Each number is 500 + 40 x the weight over its row's rms, rounded and kept within 0 to 999. Layers, rows and columns count from 0. Numbers have three digits each. The size before them is the row's rms in percent of the matrix's.

# down: layer 3 MLP down (transposed), 512x128, rms 0.16, rows 37-136, columns 0-63
# up: layer 3 MLP up, 512x128, rms 0.178, rows 38-137, columns 0-63
down37 108:565474499558493521452447477517477554545505498540523498495509565446549563488476497418504499546457539503504500479465507527548474492521458469466540465544473492524508539513546486456558550560503488
up38 095:460538489506490471499539536530502520499477448473479506549450522535546484558530436564476508514524565476527508563544484472542438516513506510470461484506398493517500440473478437491540446438468502
down38 104:515469465478545518479471538506469570526560527518495477480520505504502511579557487547489494507491516502494502494472476618513577489595522479553462468461515528424471586481578558509579566500504484
up39 096:589548357485531524521480518488493504481489571477430486528503604494459465520461485542472450475518538552492405522524460470531422501460542491460490525545504496512524548517485528440522509482499486
down39 101:500478484426486526445499495547481494508449537496486486563528494471505537534439475564470516427372543553545468585489486521431466491537487459404466503522556537487505466423525451475526487438504547
up40 104:487427541504529483557441479482510503585495471530534443533528476526470494490505533530510438422534488502516519476458613474519476511494427492581522492497548502522532567487568484528512512522483502
down40 103:577459529519526530434559493493475539479536511555533511482474552457541488511518457486540486505503475486464455457482487561510537509473553488510561449444503579526473463453586447515485505467518532
up41 100:548530524485424462460451474508536475499500512568506405451471569556492484576404507524478491578512471400483446417463487500522498544476443495453482496456582518544548476501479458533469467453509506
down41 093:520464432530591530434552534548552493490493499499504587459492487508499548447521486454496505502519441509520516504571487465476451519462462513529512434457479469507499544488433479443529484578519512
up42 104:471496389471584441541517516478467364579522497479452433519516465505475497518510454477487447503530550530526488502473519484473538479446488513456477569497580486485554496488550521558508545574423463
down42 101:455513516498554502450516533513502519435506553425515498592516527530510487465549470464527452475439441483566488489469528445458570530422414473476516514568581485477508480531486510508524529496541512
up43 099:487487499540489423513480503565530538547522503518524529485490517521450506509580490451498483477502511539514514579501520474538518529493504440537509524585490520508506567533493506461488397509464445
down43 092:529441471524477475496473469468549527475478488482502508518504500430504410480555463462521498515501415542563541486538487455449486522546452528511498511566496477463465472602398483498518548520514499
up44 108:528423470487593502463537539472454517585481525512480497508503448547559532534499466457490576450527500475448543484507456517437506518536490481490515430437498477470479413518515517515514525542517504
down44 103:506453499497569448501588525387486468533530601507493517435466473555487491534525420486525532480504492509459504558491484476525483490508474535400560455552451464496491502530455461599534489390435452
up45 104:572489525486464445523548494530517549473480515453560480517490420485495449449506504516468426516476503560489492621563451472525478427504450511480464419506488459554498484526473437492436569485518476
down45 106:482511499520503497535517537543503507477550434516427546536503438512470497443484562505516527528476474459460445569422459498510533409464563513520525434397458359514489521516538504524483554549500559
up46 093:473581566497528573559497530451500501517513498522459509508465525496469503471508487528513404500534490469533476531496600471504527540477472550482548525523472516486434516482442506511501462538499487
down46 103:505475519443462463458485447492550465498559417440477475525453461529556577418569506546431521551528466552480543577500494427466515504538517548507486458498473453515488489499499480563490425468582493
up47 108:508529490495528508495499473537543542511489571522569521402494449503491444471470481482479544487546514479554461535482525515546464489498432491453501498547616495533478465449550523528465542526499572
down47 102:550449535447505462541441506515540490528481554516539509559474517536521484502519565482523540546460506483568472549489515530576545443483545529514468480542517511518575526508537537517540544442463602
up48 109:599513572569495479463531526448506496505437422472499479553572487517463536602486399435433506484471522465507542461471522501508506440471495487448514528514527477496496467484489524505499463489534499
down48 110:512572508507561474443459496500516457630510531502459493513453512518479516441437523402566487526457440524503544532501498541478486487456499453507551462457502509508488486466498481501489518477534508
up49 108:514471376586508577448521427511417503501485473553534490557508550578486488551545405545496449468448578437481478449566474506479472454426469534445513553521538490525512461544471534470555474416481488
down49 102:456532503461491501488561439476490486546515466526542524510533455484487477524558540484495514502531497550530508406504549506514502505535549517498521424499497448458536488524502506539470463538514498
up50 082:444461571521408529459510496454414517546553503510512439468531451538457453503460491514496536488493534517543515542493573513595500464464461493474442456529466495508513509511462485503451483488505501
down50 083:427542496556559452457432470595503515494512487460473483516469494562566414520500529477490508495414474522497458472502514455471476504495534502550481522513486527460479535435521476494544492449547437
up51 109:521536469540497480506461531505525465424505532501478545544470485517427504471446450489425501544479505436509583493481484448500513471511460474438458497445530536450507502523559472451477508488499479
down51 110:563488501479528533518539521510439507560458485558479497531589540458476564554490564509565441543465484577516495550538535478477498512513484512427612484494489500489588498417425512463515517524423499
up52 096:540540534512549539562485446474544588498494521511554535502528586455497492444549521484456469438506586535465574454537488458505562488481506469565444463456521543417616444518491535524533469508490483
down52 094:566523503574512539522467513484510481430471513546484511506472496495548482461452523548477589584479434489540513563599472468483477460492548505550416583543516544529497515445528422478452450435549465
up53 101:587559514471508530464506474526498507466419484537498500483500506554501446505515527464549490516509540423526480489536582467576545570514570507474552497480514525529528569525397491524516542554533548
down53 113:581494555486548490446498433557484482521528560471449479417420509519456452471462471512548516433504459478510444528426512543476510517559477479432547489450547547427555522531420442488525477497499485
up54 094:521476592449537490473557487492478541435505406481447499513525573424474542561475489502541467542502445481527497530530509474471449575487509525513527427461476489487478484579543432484494465471537446
down54 087:441466374480528563502412545509502531533531563495488504516493472548471528519446472445465489527501546418432466491475492538470522524477475492507592496454440495498502483474519551473469542490550542
up55 088:480521486556544494526523537491518405512505522457486482505475520469487416538502528495478612464503612455515590490534563488502542469519426481495528504508540538470475578533518482515522580578490476
down55 091:490483533526493570479539451502541523536462514475508549499512522492408494528528511453530471541473481437551533480555478549455490519535520462429533517457515493510503452396526608493423499504505488
up56 109:436472479514512494495458522594440538486508474473488442471469492573566467518541529509513480467517550568509422493519538561531446505437439529463577502552534459587532505458488580472518536496442500
down56 110:487568572546536526444545510428473470468472487462524479461593521520550536504535579513475548508490478478453537517532505498503516528489483502514552502455477577449518548485470453573465531483520531
up57 098:527565469472475504526459435469528523454466472517508457486519463468486482443498498492471440492481506543499436550519504448496504562467537485432451504556541524542567518493591481526405456450486478
down57 102:493463481469427542509542533537591503491502474474562443486564487405504535507492487471540504497426462532477508505476625503525492539504537545501504528524489506480486485502532469482501544585461534
up58 062:514508524483472454436464508474505464483579516479501521514523505523562447416503541570540483543479481516460509473573488537507391448498507512498482435460497548494491515480443524579521545482524475
down58 067:416519512557487567531595533499440505549444465558521563548441469434453564542516491525484437526472487491477495526495561505486510528514477468564489542538510525535506497490498495447534523580477490
up59 090:494530533501536460511444463585482430564446454493506492478477477576554533516507450480499540471456553533511490463508527517483468456480524522505500503530464486469490488540521561482441519524498536
down59 095:483564441505494554552472458483454435490540517490504427482536522489483488472470479553469462521480487506431482513399487525514470517480468425468546456465473566434478521438551540513506451454512517
up60 109:464490523462497520548462505487516480533487565525490543560464534551474527436465567534487455444485581513478520484481518546559526479506521438504491432526528478584510539505406485486471537521499500
down60 109:563457446500548522460576455529518486520529451499512513477513497447476524500502514500493450532495448515466518529449510534541469518563451527583534452499513478443477447533486498421532459564486492
up61 101:454463473472515480435545536478524581488532484549533439479529585467518515486527475526526498501516465492500475498510553497528484528500509507478444437481506510547505477507455515552520470505414532
down61 091:417500509453446440517429519514499419554480493539480532489514531551474552469519533515451520464503548516500506490491467402442505449471493499443471479479477475478538524566527460550436502430501515
up62 105:516531469522427512444556474491380424526520446447480510509458514452501553500552493479466421492504483497529539527478529501507524534483433529501542461467583502519482521470468492411442525604500533
down62 115:557458461460471550481584508479405536517484430489541588438493529517583481437473507552559499531507441545486552526535460487470432533451414498463552511522459511444533463423446518449526460507453573
up63 088:520557530485552542498453505466504517404531478530526499513471548522518508475545495507468559497485553477532536486571489484540545460533484513519490477399513481490544547478523529474465421492527482
down63 092:610476565488454465531469467549443649511455516443546521540449465522404544528490497533483548466446483460552485477490534563478525454453527495476554470507436438478528435478544466466476472470550531
up64 091:543474458478425547547475449587554469453494503452460501446563428533579435470549458557508515560533485466482570560524490478461538498480512537535524518511478502514502484565596482526416559527470513
down64 094:481485515437516464497495551459549494523509575519459464445508487382496421514517511472423508522519490488441507515509533511528557461431502477492476453555511470455463470602479537477512466519457556
up65 090:458532490496507470542539452538476548482433523516528469505539478473444532526404451466509452510552489452535455546533476489530531467491443481476440465380533567556567538529511521549508476495511530
down65 102:521513472466486531487460508509563563493507483487488437525402518512572493495434561520458500471560438497480493489543455508497492441495448500581455515521501542527447486435474460464541538516484568
up66 108:555491515511461501490570525478492512496494591525467507490579476499523474488480531496508455515506591434478531494514419452559481565435503493490475606449470498451483499433476546502462532523520534
down66 103:459554521545558466394551510510480553440477486457524545526488431470448521510549500491533478473551467489530540523489496529555495525507490443520452567464450546462543482526444487537559546545528491
up67 115:456527484501502527494500449501466505495503523469547484537502557534486474428552503493443483432517410533502503495469567554489466535633430538555530454490522479498476552483474477512515522449483450
down67 115:453553533456525426552490448569497471480496460475522469501516544497498438535440492486502522503516518506471483524480487479457441516490440509534502589474425497433518455459490438531505468450489478
up68 103:465459482460591569552524479578518460500484485534543481452506530530534520547498639503416460479484530535494464538440516446471523540493487506487504439517522461503473517503568488590498596490462550
down68 101:497449540476504455498498449522476456482505410471598511380487542512463570505492500504523512560496475521514498475472514473474466486457571507513536548511491545455449510483518475559472441485490540
up69 103:576496538570500553469552578488481493429428482501480444465525513558468576519526420447502521420515504560494428540514531503472504478472528559533517493450516534580442553453513470485533538502515511
down69 109:519475492497541466481444502529482523480470534536477426518462456459502520431575471463546492508480465530488542530489493476423497492497525510487435461577427477503498542514420518491589527559477463
up70 095:583520481496569442463546509521525516485541535541401507506489570485476537534573518494556402502491494509583501473528530521559493564474541458493478462444515523514520484477463459500458516438453472
down70 083:424457485539503568531427544567472464444439505559555519534492492455600457445500527489445568554443535523538546475512475507434528460511435486529502494516504495461474553486525546477473516595587519
up71 101:475541492453571465482493539561501476477546432570466490597488492532503491428511501583444554476545521457483526492474490492525481441536523550454538544486518497546476429495469392477457484482481490
down71 102:538469496545456454489551478637514521530503506483560404460502504503475461551476560511488586479471430525542511472471560525584554491501512474469490506516465516428511434601459501520465437462531460
up72 082:488516495501581488462525509505482490520562502564451451438533443489500476521502447546601482522483524452464446458404511583564464501453527515502495486509583435496518479507489516467508459524461457
down72 083:526539432519500565459447563514528522481542492461541440484482456481557460510464486504484521438499496548525509493454457543471471542590540444493405614471471479475436495511443496488492475475527550
up73 100:492532515486437463553517403424494511528464471467502489586528488546537595474475478486469534517522484523465403480577505451546564556551514462487488547447502511487477579501480516478510496497536492
down73 098:523463519435501489431464587502478468563522490458457427468493480564532560588446512465530462486477552425491474530443488476501513454575498575557500549541466463479467430452451483543438479445497487
up74 080:461452510488462545480495482495541501535515555501540553522482493509499530539503526589544416388490467474482523557520478389569521521567494571451545534486465446496583481569490540485555541581517531
down74 087:433494522583531479462522447515468430474570511517499453521539464521532552482478467464522515482464418534485480563501404518415440489524513545469473530497462529516536525557531463506462513456478512
up75 088:440501538452519437473522469476540508510518478411539498502489489488525476483507522551524506474536490480436470464456554477545498454516521440516469431416481510559527486472538461428566463504482489
down75 079:497397475542509579507494532482548486500506575570523509504524558503536513443545513472514557505483544519506475491514390515475478491457438534463496548474542516489444446485510514465494446513463527
up76 098:511478489539483528543499540469486473467433512542492516447483438511584473549488511511478457369465473524483514478464596487501491511590492483547489421532483521503473563481486463432516474586532459
down76 105:497438507546515468489522483471517514526461502495531501399465441453535461561489536517469513484453452386507527487484577454557523528543549498531559416510520468503520494464508453413522521504517576
up77 100:495512541528498488547616447490508431487498399434529519496455505516541489532476506541514553538491516510499499469544509472526564488515458558468519477443569476490552517543551540432528475527472522
down77 107:512439503455442441441478529536533498498500470468471492519490482503537473480501424558461522516514453464443453483504450529500437567506479509496557459452608472561500461493460467560495488472505497
up78 103:535480562493490499472445505609476534460492487507517475523468530436517586577501478524483472403455541549497502483530563445455515613535513469576495456530535524505514526550487518457465459506531424
down78 101:438496487442486528468542532480539542541372539556525553502510505474473556484512484528483518520455469420479534481509515460444479525527527497503449485459424541495463498429504483559531523519486479
up79 103:477496612506480500462489505534525527523560494461484509456595453478574516415441487509546514425487493540486438452482529597568456560526510486524554497530478472488464564486429538547495526494466482
down79 096:408516442459490506457542454499484543541494510447503451550448497488558487532533507501531517434491535445504545479471525572475484481457517550505483598569428477447572514489540523536486434569458450
up80 094:546556469546519533531501460480513584496484584518514587505541504532463538507588463502415499444456482538530539611512481459468508546498464454479511463483549469495562588488509501506446497491518475
down80 104:491452459540533558384501497523439527518542489558425529477451486520469495471473492504535485492538532542484553518488576447515483529546428509492492489472536486468424457505478574541474499477507480
up81 092:450530486513448509538534535529495512464474475557475526477465537477482524485426427500547487470604498489523501488516438483565514477504525527475521502423557507523468509540539457530559421467544475
down81 094:483500470436470528477528522530456566485516520501479487483523502415500483530464524493465464516514447561508508499511492452479528560612498523497513492529574507530461541459560400426533478464484507
up82 094:462531460484460466473496527458464457499489598562439482480421480527506561514419533527529427394532496491483493557572468482525555550511446476518498525514534562563424500521527468539496483501493490
down82 097:493503383443522504482551552478445507530541530527486504491534548545566573482513477524486490517549504483463501551639454601476490529515482548452429562545512488444506552486498521435509533563534461
up83 080:489521477481494445527544481485587470566534485522582547528591556504491528484488533507435440500400530551503525467514576521491539521486562447456471496512487459451481488521482501399565460535531470
down83 078:540574563524522569478491542569478490413493481514580539517460471417511568502446453507532534519489470541504471515576487503513463523467510495523492572498465470545494536422497461555508529551415429
up84 091:539447504556574490451564579525541543444433546482506513500422528555492511505520537509452489494439500469470456520496525490484418589486519445495489457499507516597496470492448438475541551480486513
down84 101:509471492605559604481462498525528490546563469510488462512486493479510550466495510568525460451482536508470489498561461453430417523471491519460545538428481482508458525464557501486422517471491501
up85 091:503536595480552483457468433491462629565527478575518451492497539496467538527490451547573462530433500575539475526524479505484526470517512410455566502521532465441520456506516476490476541499471436
down85 093:511508439526486523545496578459499554504432479503564463518505495482533543495510471569478475499521533495470507531488489446513510420470471506438504600532531566481490493506486404467504517496479553
up86 102:445500539457453612488523559550535528532489489520507477523514518567514487505543583506510503495451497591558457488462475449520452420425488492479481442546432538490486512510477462494554489564565549
down86 102:460501496464556456473504523457476492496530447535510435448539480505405454487551476421440532530451506541522574519497486463590436471512478542413495464446475509565503509518423517540476523587525480
up87 101:481497542476386508509480482474536486563494451514459508492507446539521499493524504457471513511525507513578436404432543428418520502574419462495516478487540535498479532549515459533483488513533482
down87 117:557483471494541451497463494525499531522489513496491538494459503599466511476568548539457516531552564490497504489513483549505565579491520473453573508540554504506516494564511522536449500454462506
up88 088:513561528533422560473521567493526579498524501497455473434434514551498471565476549480489457450488459495457469475478478531463466529451525529536522529506555534506515523546499517497507511466498538
down88 092:522468503557508502561485497449466503579496521500511530531494582491513504468488533520465443530519534451500406479516418489498518530510515491480480592455463522547496536483467464516512473517540523
up89 074:577497460438448488452497501434646498423551544540508488503493478548540398458542505506524522481488507510536484458505505453535488505521498528523460566539488496553457468519517529524454495461518434
down89 076:438498451528513519531455563541453491509510596489497527487467548421489476461436509519446488505550525569376515509492472499499492462504487566510451469534479463465406555451492557484489551459539586
up90 096:458472449534477507515515529503483471535513496460427539505482474477507464556500595465478521493445533496514528419416453463493551456543513476508551524488547486522584518516494548527538544504548499
down90 087:466520513496445468582584466492508535451560478437502475479530479457502488520498428595525522500513581441503529487504498493499446461503496491503463487463546457424551538482446475512514500523408489
up91 093:385486441474504475501485480472479543469455556487485487544469493511527526476532471557499449413420475592507479524463527561582457518545503492572496537532517480482497532479494532526518504489384455
down91 096:556480547511544486475402503495516505511534519526452464460511557456557559544542526393458512521478485459495523520489492456450501423471465466471475520502523479561463476513483491503467521441455568
up92 105:498467480514481495474502610543522503452564446520494441482515524564454453519461533465522476581540527519535475517440496509519471505514580423548437490461493483489478453521522483530548445439538449
down92 101:477500500503510507518496475477434522532464514539487487519577484511501476606502497575509469498560517523472515462482545427528535485454566474527480560521549476440520527480491532565496505530509515
up93 092:562563457473509509537466533525437568485377504504461419475506531522485506480456543461408458519538529477527486467471478556474479541485503524549528471532560480524495457483546488503440434474517519
down93 092:525475477515514463499488526487515465526537501491595581591476509520508458494469479564560555515460468518456508402516510519520450449460479462457499517544495493507456467508498421408538523508486482
up94 107:518437486482521537484510560480422488555499438570525578531476471452515524489544510488503446465433494514512520473462529514471460483533472538538520506455521541565505419433457536502527529520506446
down94 103:526507545501455464511477507469487460480504579557456609527519484505562504454508540464506464535443497496477512487412553467514418420543484455517569511469433513531534535531565553410510506533491487
up95 097:467497495578526492453532548492558595517534503574434540527518512485496535563557441548473486496506464442557470476490531532493514535468490456555506596451513481443587450583503489544431454505517461
down95 107:503490505483490488508477422479534484452541494459507422446501491511481487482497441505486461447467492515499482480523480499566548598522498495457526506398542504517486511512502465598529466459501428
up96 117:465531417536429424476466450479512502514472527511584473545466514531531567511453442582467559512504489507504463477465429513520497514520495485496553500492532515476569506453565472515517469448529452
down96 119:605514547475482496536478444501491461492423491519494478465511484532468459547554525526476542591529524469500517418529463419556498566450454497478571496457480564504504606472533486517513477525529499
up97 085:527515523506483508485564548470504492541539494555518495513506520536551517567536521480529444406457426488492495463507522461523453510485501533472541493510552459432499480510587507466521543528466476
down97 083:492530457631544549475478490562531459489453542513545540480495454460483482458438569505468504481492463434536498537474487446476528459444495521458379537491502534515482509538501497476540545484536498
up98 089:502478577484500544591489489471523491531510514592499477472475477478485480539508529559558489435462473540579502566475509509560505551566460433465512564514493500495453459564491481492503496524481375
down98 092:404489469526520518521474471497532498534421553495482536550498510544462456562425420504497523452507447470456501514505449433481508492495507491517468539477514531564541559442433589511608490545506502
up99 099:544489422545461510530463449458501536430435438482428553536475522561489544442462474491457470509544564500473529540437501466518490598503500562504521580452411503534502519492547500568540438516506432
down99 107:514496465497534444469465464422494553459478571472503518414505549537467483492531543471500496473472488468519520517473448446506506615405568478521495518524443547571530555487582524483537539438535445
up100 095:486461568528491541462460495531405477489508457583418504536592507548497503422501512535492489463466564501530514473422550476505454494515487540530535610522525477432500524485553503476570503603529520
down100 093:473488467544451580476446488506529457499439496519496562547494491520462506497484491503436440505453424517425527506456416508499542476561527414548523497492464546535431476450508576502539538466509475
up101 118:537450473446452489460473559439485481461482489521535511483555487492500523465488491517457497494462491472523519460494497496570488594489486468487534501531404447476496457472538497511492474451543588
down101 109:504538559441502402574576472440535452527481478501516518495513603488504487564566512545545482521507552435484510510510529404523515492532503503539469422522491492471496501474511455445541520527576528
up102 100:426446529531454550496533494546454478490542456519532468529455462508537474482475473548528502461359546556512502517515533522446553458479555460493527473461548511489500449571532515495527514563536517
down102 106:518484460435479516473492506491428488494543472586478482507539516476555474511567569551505488546536523509446544574457519573472516488449463491483546549499467482469481495452427462491532566464486563
up103 077:425490517455525460542544516481498556449487487518462483445563526414497388517514464564516516467439530484408552471466523526474524522520529511554553460455477528532459481575497489465554523536494495
down103 075:509458497499514554553499553531459451475500555496519506451469524498459561526508487487469502553529493529485568494404592627488467505437599506409436591503492456496525540533477471421465531523507544
up104 111:517507408454485499472534580566541492455428486502473565525462487490506557530493482451458530404479482564460464533466526511488513477523460521530498521471522474558520496525494569411489473543458561
down104 109:413525444525491481482491485574558518508513519506503529424514539522501506482479472541501526512508494490546578520497478489519525437542479490473457466426474495500422540501496530509522553472505482
up105 093:511507565420484516501553432523523471519486442581449465538508358473611498501444506494502454551480521436472495547554486524535505549568523505572498458479501473502489482402541530486489468489543459
down105 099:486531600551523526487533491499516488551500506595456470501496525521450455483494413532525465490527518487472535499531501530501550490443575485513526468550467519476525483594518501487413441566527497
up106 110:471476462564606459467492507454513511471510486539576475522550466522533508420531527517446466548509554568563548497454507490501455418434497520455477517440457496542468524518540504468491495520469528
down106 102:520531617499530444464504533523462469524478581518485471532452430471537521512547485485557515461573536484455510513423565530497423532554472512454540510495496401443529507551534516489470438530527483
up107 095:525532549433407492495511525494533498489425459520441456457466503481490444475400508516578450532467534498519467461590519467505473552499503532477496530450540531533501500531492510535435473545487492
down107 092:529581517505552591505435501543462522462529538617523451506475431501493506533518507421498490502513453463477486499520528549507471440483398494444522442545492405551438504509540493444530488504450505
up108 097:444530525418420497530483541462476509517487536525528549502496424525472459510493555561584431470515487504497447467535567512550447522436563464571493470562454471503439538476533491536531461493447505
down108 104:440506560488472496461611491544475493524529505432490457459558524477492537463500485503520511481508552519569448459534488534498564543536447544422444516509511484500567546471495475486455512510522547
up109 084:560504566441449535584477465468514502488480485549501499477534499521524410475516492512467514509433448566524576497541493495470506508509459454527491499439476454450460517519533473539471477501506480
down109 093:454522468551464542509528508511506451512497555472455462530475498558456519500458489425512546494526562472458447616550527489436487509537488513489439534500501542493512486465466508525547487511553574
up110 106:473511526439562450466492525529527507522496507521475482450577474521492414472475547519501518491515563466497522482483448448469459527518493494549438515541513566624445487535490522565545533495466475
down110 100:519458501520489520552524536453480437477539463515527439530470534464490560518453485525475503536523507448491466457518503446504522420523526523482448486579463536518433525509530451473464593499574484
up111 084:579508446532493509424441564463488535491549453460427531553460552581524529450485564498511540526519497545502451539451464432518422434475431560525498547501457480493457466470509487489512591433548512
down111 091:451531545521444507521551530510488465534512491574532599497490490442501525545495490535599534515529553483498485509570493390530478551547532538488484482503502515582490542552503474411509443575537525
up112 097:508534443462509481510575473538538531542490496470479534478512509453480426509468428492444581524473467512539483493517465514460487584457489504553529489532495463503504469460505494509523463546443403
down112 098:415468377446475516482468484387495473497495491524541503568538542509514418454501548543513490505498489496493463560504454501424471515530494515529402491546481549504460521468430482499547484495513511
up113 096:418487471537512480465404522459581448522538527412453487447466488530530537484516481518479542464451524492446491505565500454441521467442439530517484505453518556489501554433521475465524556502469513
down113 095:502552578512549489423468509475477486427464507581514551500544488509556509455481497483514452520489469530479487501503506528448538551443465434527412508564493412565457479531493487573417443451513461
up114 102:405461474469478538524572503513458528560470464488489473488525451521517582512558474538523547455498514526474520508521503443545466511453551540507474573466542532481517499541517496523560474508364468
down114 104:527488588414509515497522484480577500518470468521543500437542539504544468547576499447552543434436520494473482513486503464491463491499471472504558572430553548482529510482525536473437522487557586
up115 102:467492489497511522492490479511446493490507484444541515449491532436524476471482534508476477491502486500529493528558502454495495511469454480418487464474531529460547503488522427515452448518531522
down115 095:470455433468492520590409444388516429523484401496518438498497520482526472474514546496504499455552526500430523537526467490478502536558490484498442492564478481520495591450538474528521522521480503
up116 099:546553547481447411461470471570411517499513473492562537473455434555532546645570525520430487524476520456471493563508535486590529428512534427487533485503483495473492491510490503461476547536460531
down116 100:491511542521495470495572429499523507466475408512478544483483569436412523525461483519503520469521525479515440418556505500500440564518528552499443529531548503527556410501534491494522547470528567
up117 099:520462424572493447480488567497539506452504550522478454522529498488420539427555517505490399397501514468512514390494440463480484466514469407506480537454475508517528503471508570481476538495465529
down117 097:575460525537437471472470468505524524491543477505481432592486474527494556523555522515612488503504498483506412524511503535568473551511530463498499497496411495503498457476565510508515492463524482
up118 101:492501530440500498521424476461483552548501495546491497528462557512495459501470494509512412460527392462512500503431458553498467549475473500546554456542466472607498449454552501528471487468478502
down118 096:489529511504422465447483481537565493512530519587481506433482488432508542456482518408576606500553537482498472505445437538401489558537478565467459485522574494559454503502451518448498473483496517
up119 094:478437443570551525453572491445458602494532529502506484459405511534479485472451609508573463544452470524517424468479481457524480444537534472480492486517529478529498541543496522527509482468544459
down119 101:431533485467501513439656473486470529453566476488486476506452514477457484590466512552526542506469427505502490518510512431452537489545480485463416522535538503549500447515525514546483484525489445
up120 098:432485494465470473514420441525428550533487493445498482485493429522482484552479478606464548569521415448436573479454530524549527507473455485487479445523457518516469523498498485461437502449519471
down120 102:495560479523470482577455497542502502492561464480515564479455450591445454517565462492472492476425478468536553546507485453465483383436454435481560443505525471513474502475494448561490489433540465
up121 090:490443535547466518541561536455561481449473567478575495540549463557512471432493580514504428489437515508416471475534497467541523486508497456465529463408499468491469447591458478495426479499417501
down121 091:511519552538466480471457459506518479402500563490498515570466455524448563454499521516506470443485524433525467499485531532502457407510520537586425480478510480535474478545536528466425561505429488
up122 104:491519420510458585506490465452470518524481510463474592495464468547583468427521458483431523485561514524472483478507516490565434512463518468484547482494463505580450459512542428510549519582448540
down122 110:539460503580514545527505541486503532513600522524504525457454541493537528447467488481492476457433455521563568518500508569581539476514522506527492465578517491478446426542513602486507516455452461
up123 088:496453448520444455424519575425488503491505490521496458468542478476489499493499443485591522477504544495454517440459466475451539477564537590504556560484537572496549456549440536520460549405509492
down123 090:491522381487541465501600472501485516508537522519579479533510560508522481512495489526416473494557506524509513493484535522499520464414470535512455455509454488477537445509514475492472515471476415
up124 112:498489500539450467502502529443527617580513491472503501445462459492488480490505481531507550504509489461522503482473463478471452491444519496450555446480459498465551529458502498495502503584483500
down124 110:516482542450483413562475488487518478487490437454463487584490513463521531504459579492465527538480494554490573532498461506481515487559535492526505461447508470571614485465464437477557491537416486
up125 076:554494547529457497505509502470520426542447559579448482517437575514502550482419427593555515507501505526496555517499465491454460514444436498450458546549490534521517461539593502550470551501503547
down125 077:434494523504432504486475414503523572415499494522497516466400466515512476468495546482525513474507543544552532478457555498477520399497490443491488496462479501526494546523491440512509523450574530
up126 096:537470521473498533531518523492480479548549570483455485411500451463550510445458529497461519444485478519525470485521489508510521474590517455528612527496548538477461542499510483489398521480545509
down126 099:493577490523471503504430508534473537458472462534465532494496531537441520500484506542551435517421549479545572497495531524443478562520502481506501564427533510503451470463528431452494583433440475
up127 092:510480510501455476553493516507528459504508580499526535500562490454514395456558464584476506528540527543551573486511462433506523431503545466535453482512474512495550463509491476421435547489468475
down127 093:546529434577492454530490586506488454484515493440497498473477483481442557431492484495410510565427494468436492528480456501517517510520544504518499449503481525522417535444487557515479546540479481
up128 089:504505536482501537542468435484491481530500536500525488521542495502501487484536464458490469501507470486452509459464499411522511536483565538494491445499501447462562462510487499523562553505488519
down128 080:415491466474492505507476507541483576438487533510510523595533510434554507525449539529461476433481462555453476539526457474423489477516469466515516490527476463522444526513578534500522544528448519
up129 086:562440567500445504560503459520435526541551504469507454562499517497496439495499435526509524494471575466476478494509560496491477465486484444493512485444425464464463493568532488501496473516502541
down129 087:515465505524469487498509497493604532482425520558527518516552463535572529469524520463537521534435452529512509522540404543477477514478531598518540535507545484483543493507474467524502535500502465
up130 102:520456450533541481508511551566506518463568505472535527510523530536423462494495551508522496505442480520505523500551499471482503519536424513505455494539539451481539509518432471524517604458480502
down130 101:470538499544461473467484524470502496477482515493480588506528440508507500451542506465455462544474506487475545520532466422434492476472512481506461582559456559521480505451532446513521565472550495
up131 118:538555499488445535560503492552489493520478498494451466542407534501527474397627465474406540471460557471483460504539498505546503550505463563469499483538470454527497482494522549501489473497555586
down131 135:509514503560504510477522442520472525487498419437419434516397545511477495458545476491470480391455490498477446507526471566482445510520527474482506457475495491558540543547485565486509512574437513
up132 108:461521464478507422462579451470589491435474496421466543464474508491453545518503536467507463479554547526489450467529554524516505494582499445454488513534595457530532457578482462545524436494498499
down132 103:496519518432533484500529572504520472557511519379518485496491484539536507484486440506508508422533511491452549518483522528513400466549492531440511412487488517499515507448492516536495599505477481
up133 093:523480606454549507449510555492520515405424504475513531517549446547446535462559531507488508479470528496496569458541554478521440514535473503637507526455480521545442512495491518499458498447436476
down133 104:482441498503524609504475491546470542456565508512550449499500487502456510524459478499579516471523443490527500466540442546497514503513514487464497530458513467435415518475448444447451560459422455
up134 098:486510485543551492537528545520488491509462496571537484500519554564504523510506465438397435495560527457536512510487464506448536536473523447510526503591571509553537434499440408507482568498442518
down134 097:454505550525440524479538508408421409495545559552494492580417479512532576513557503517475553527497495517439500492542501471461458492506472479441542511493482571520474503497511505423504473542576496
up135 097:497488522524512495451528538428468501536525489382531521452519523510500540493457531461510483458452556438481531416511541491538490530543606544434501450492465501520508474507531599412561467506507504
down135 086:457471492515561541501517486511455511535450499491530499563496397479491471494462446462466571504556564467459535551533501511512451515486507443457442570527551545501465538476544472494513478533532515
up136 112:561512470544502534508548497497501567532467536480454527523536477496502563501608487524433484500475475444447457565464436528552531477473522557485508544487422489500458513501533471496495522488522521
down136 112:433496497482460453463534470435532595528568521555542487484494513553483542477512415515489490512434472520508499548509449494456488598529466460466481454490498494435498447493527424467498489553517446
up137 097:403534564415516450501506475520524514495518436454471484520512536551465526463532483478473524482527563450473505474399548460520578493514521507482594521481471523522515471450523540479477467585498486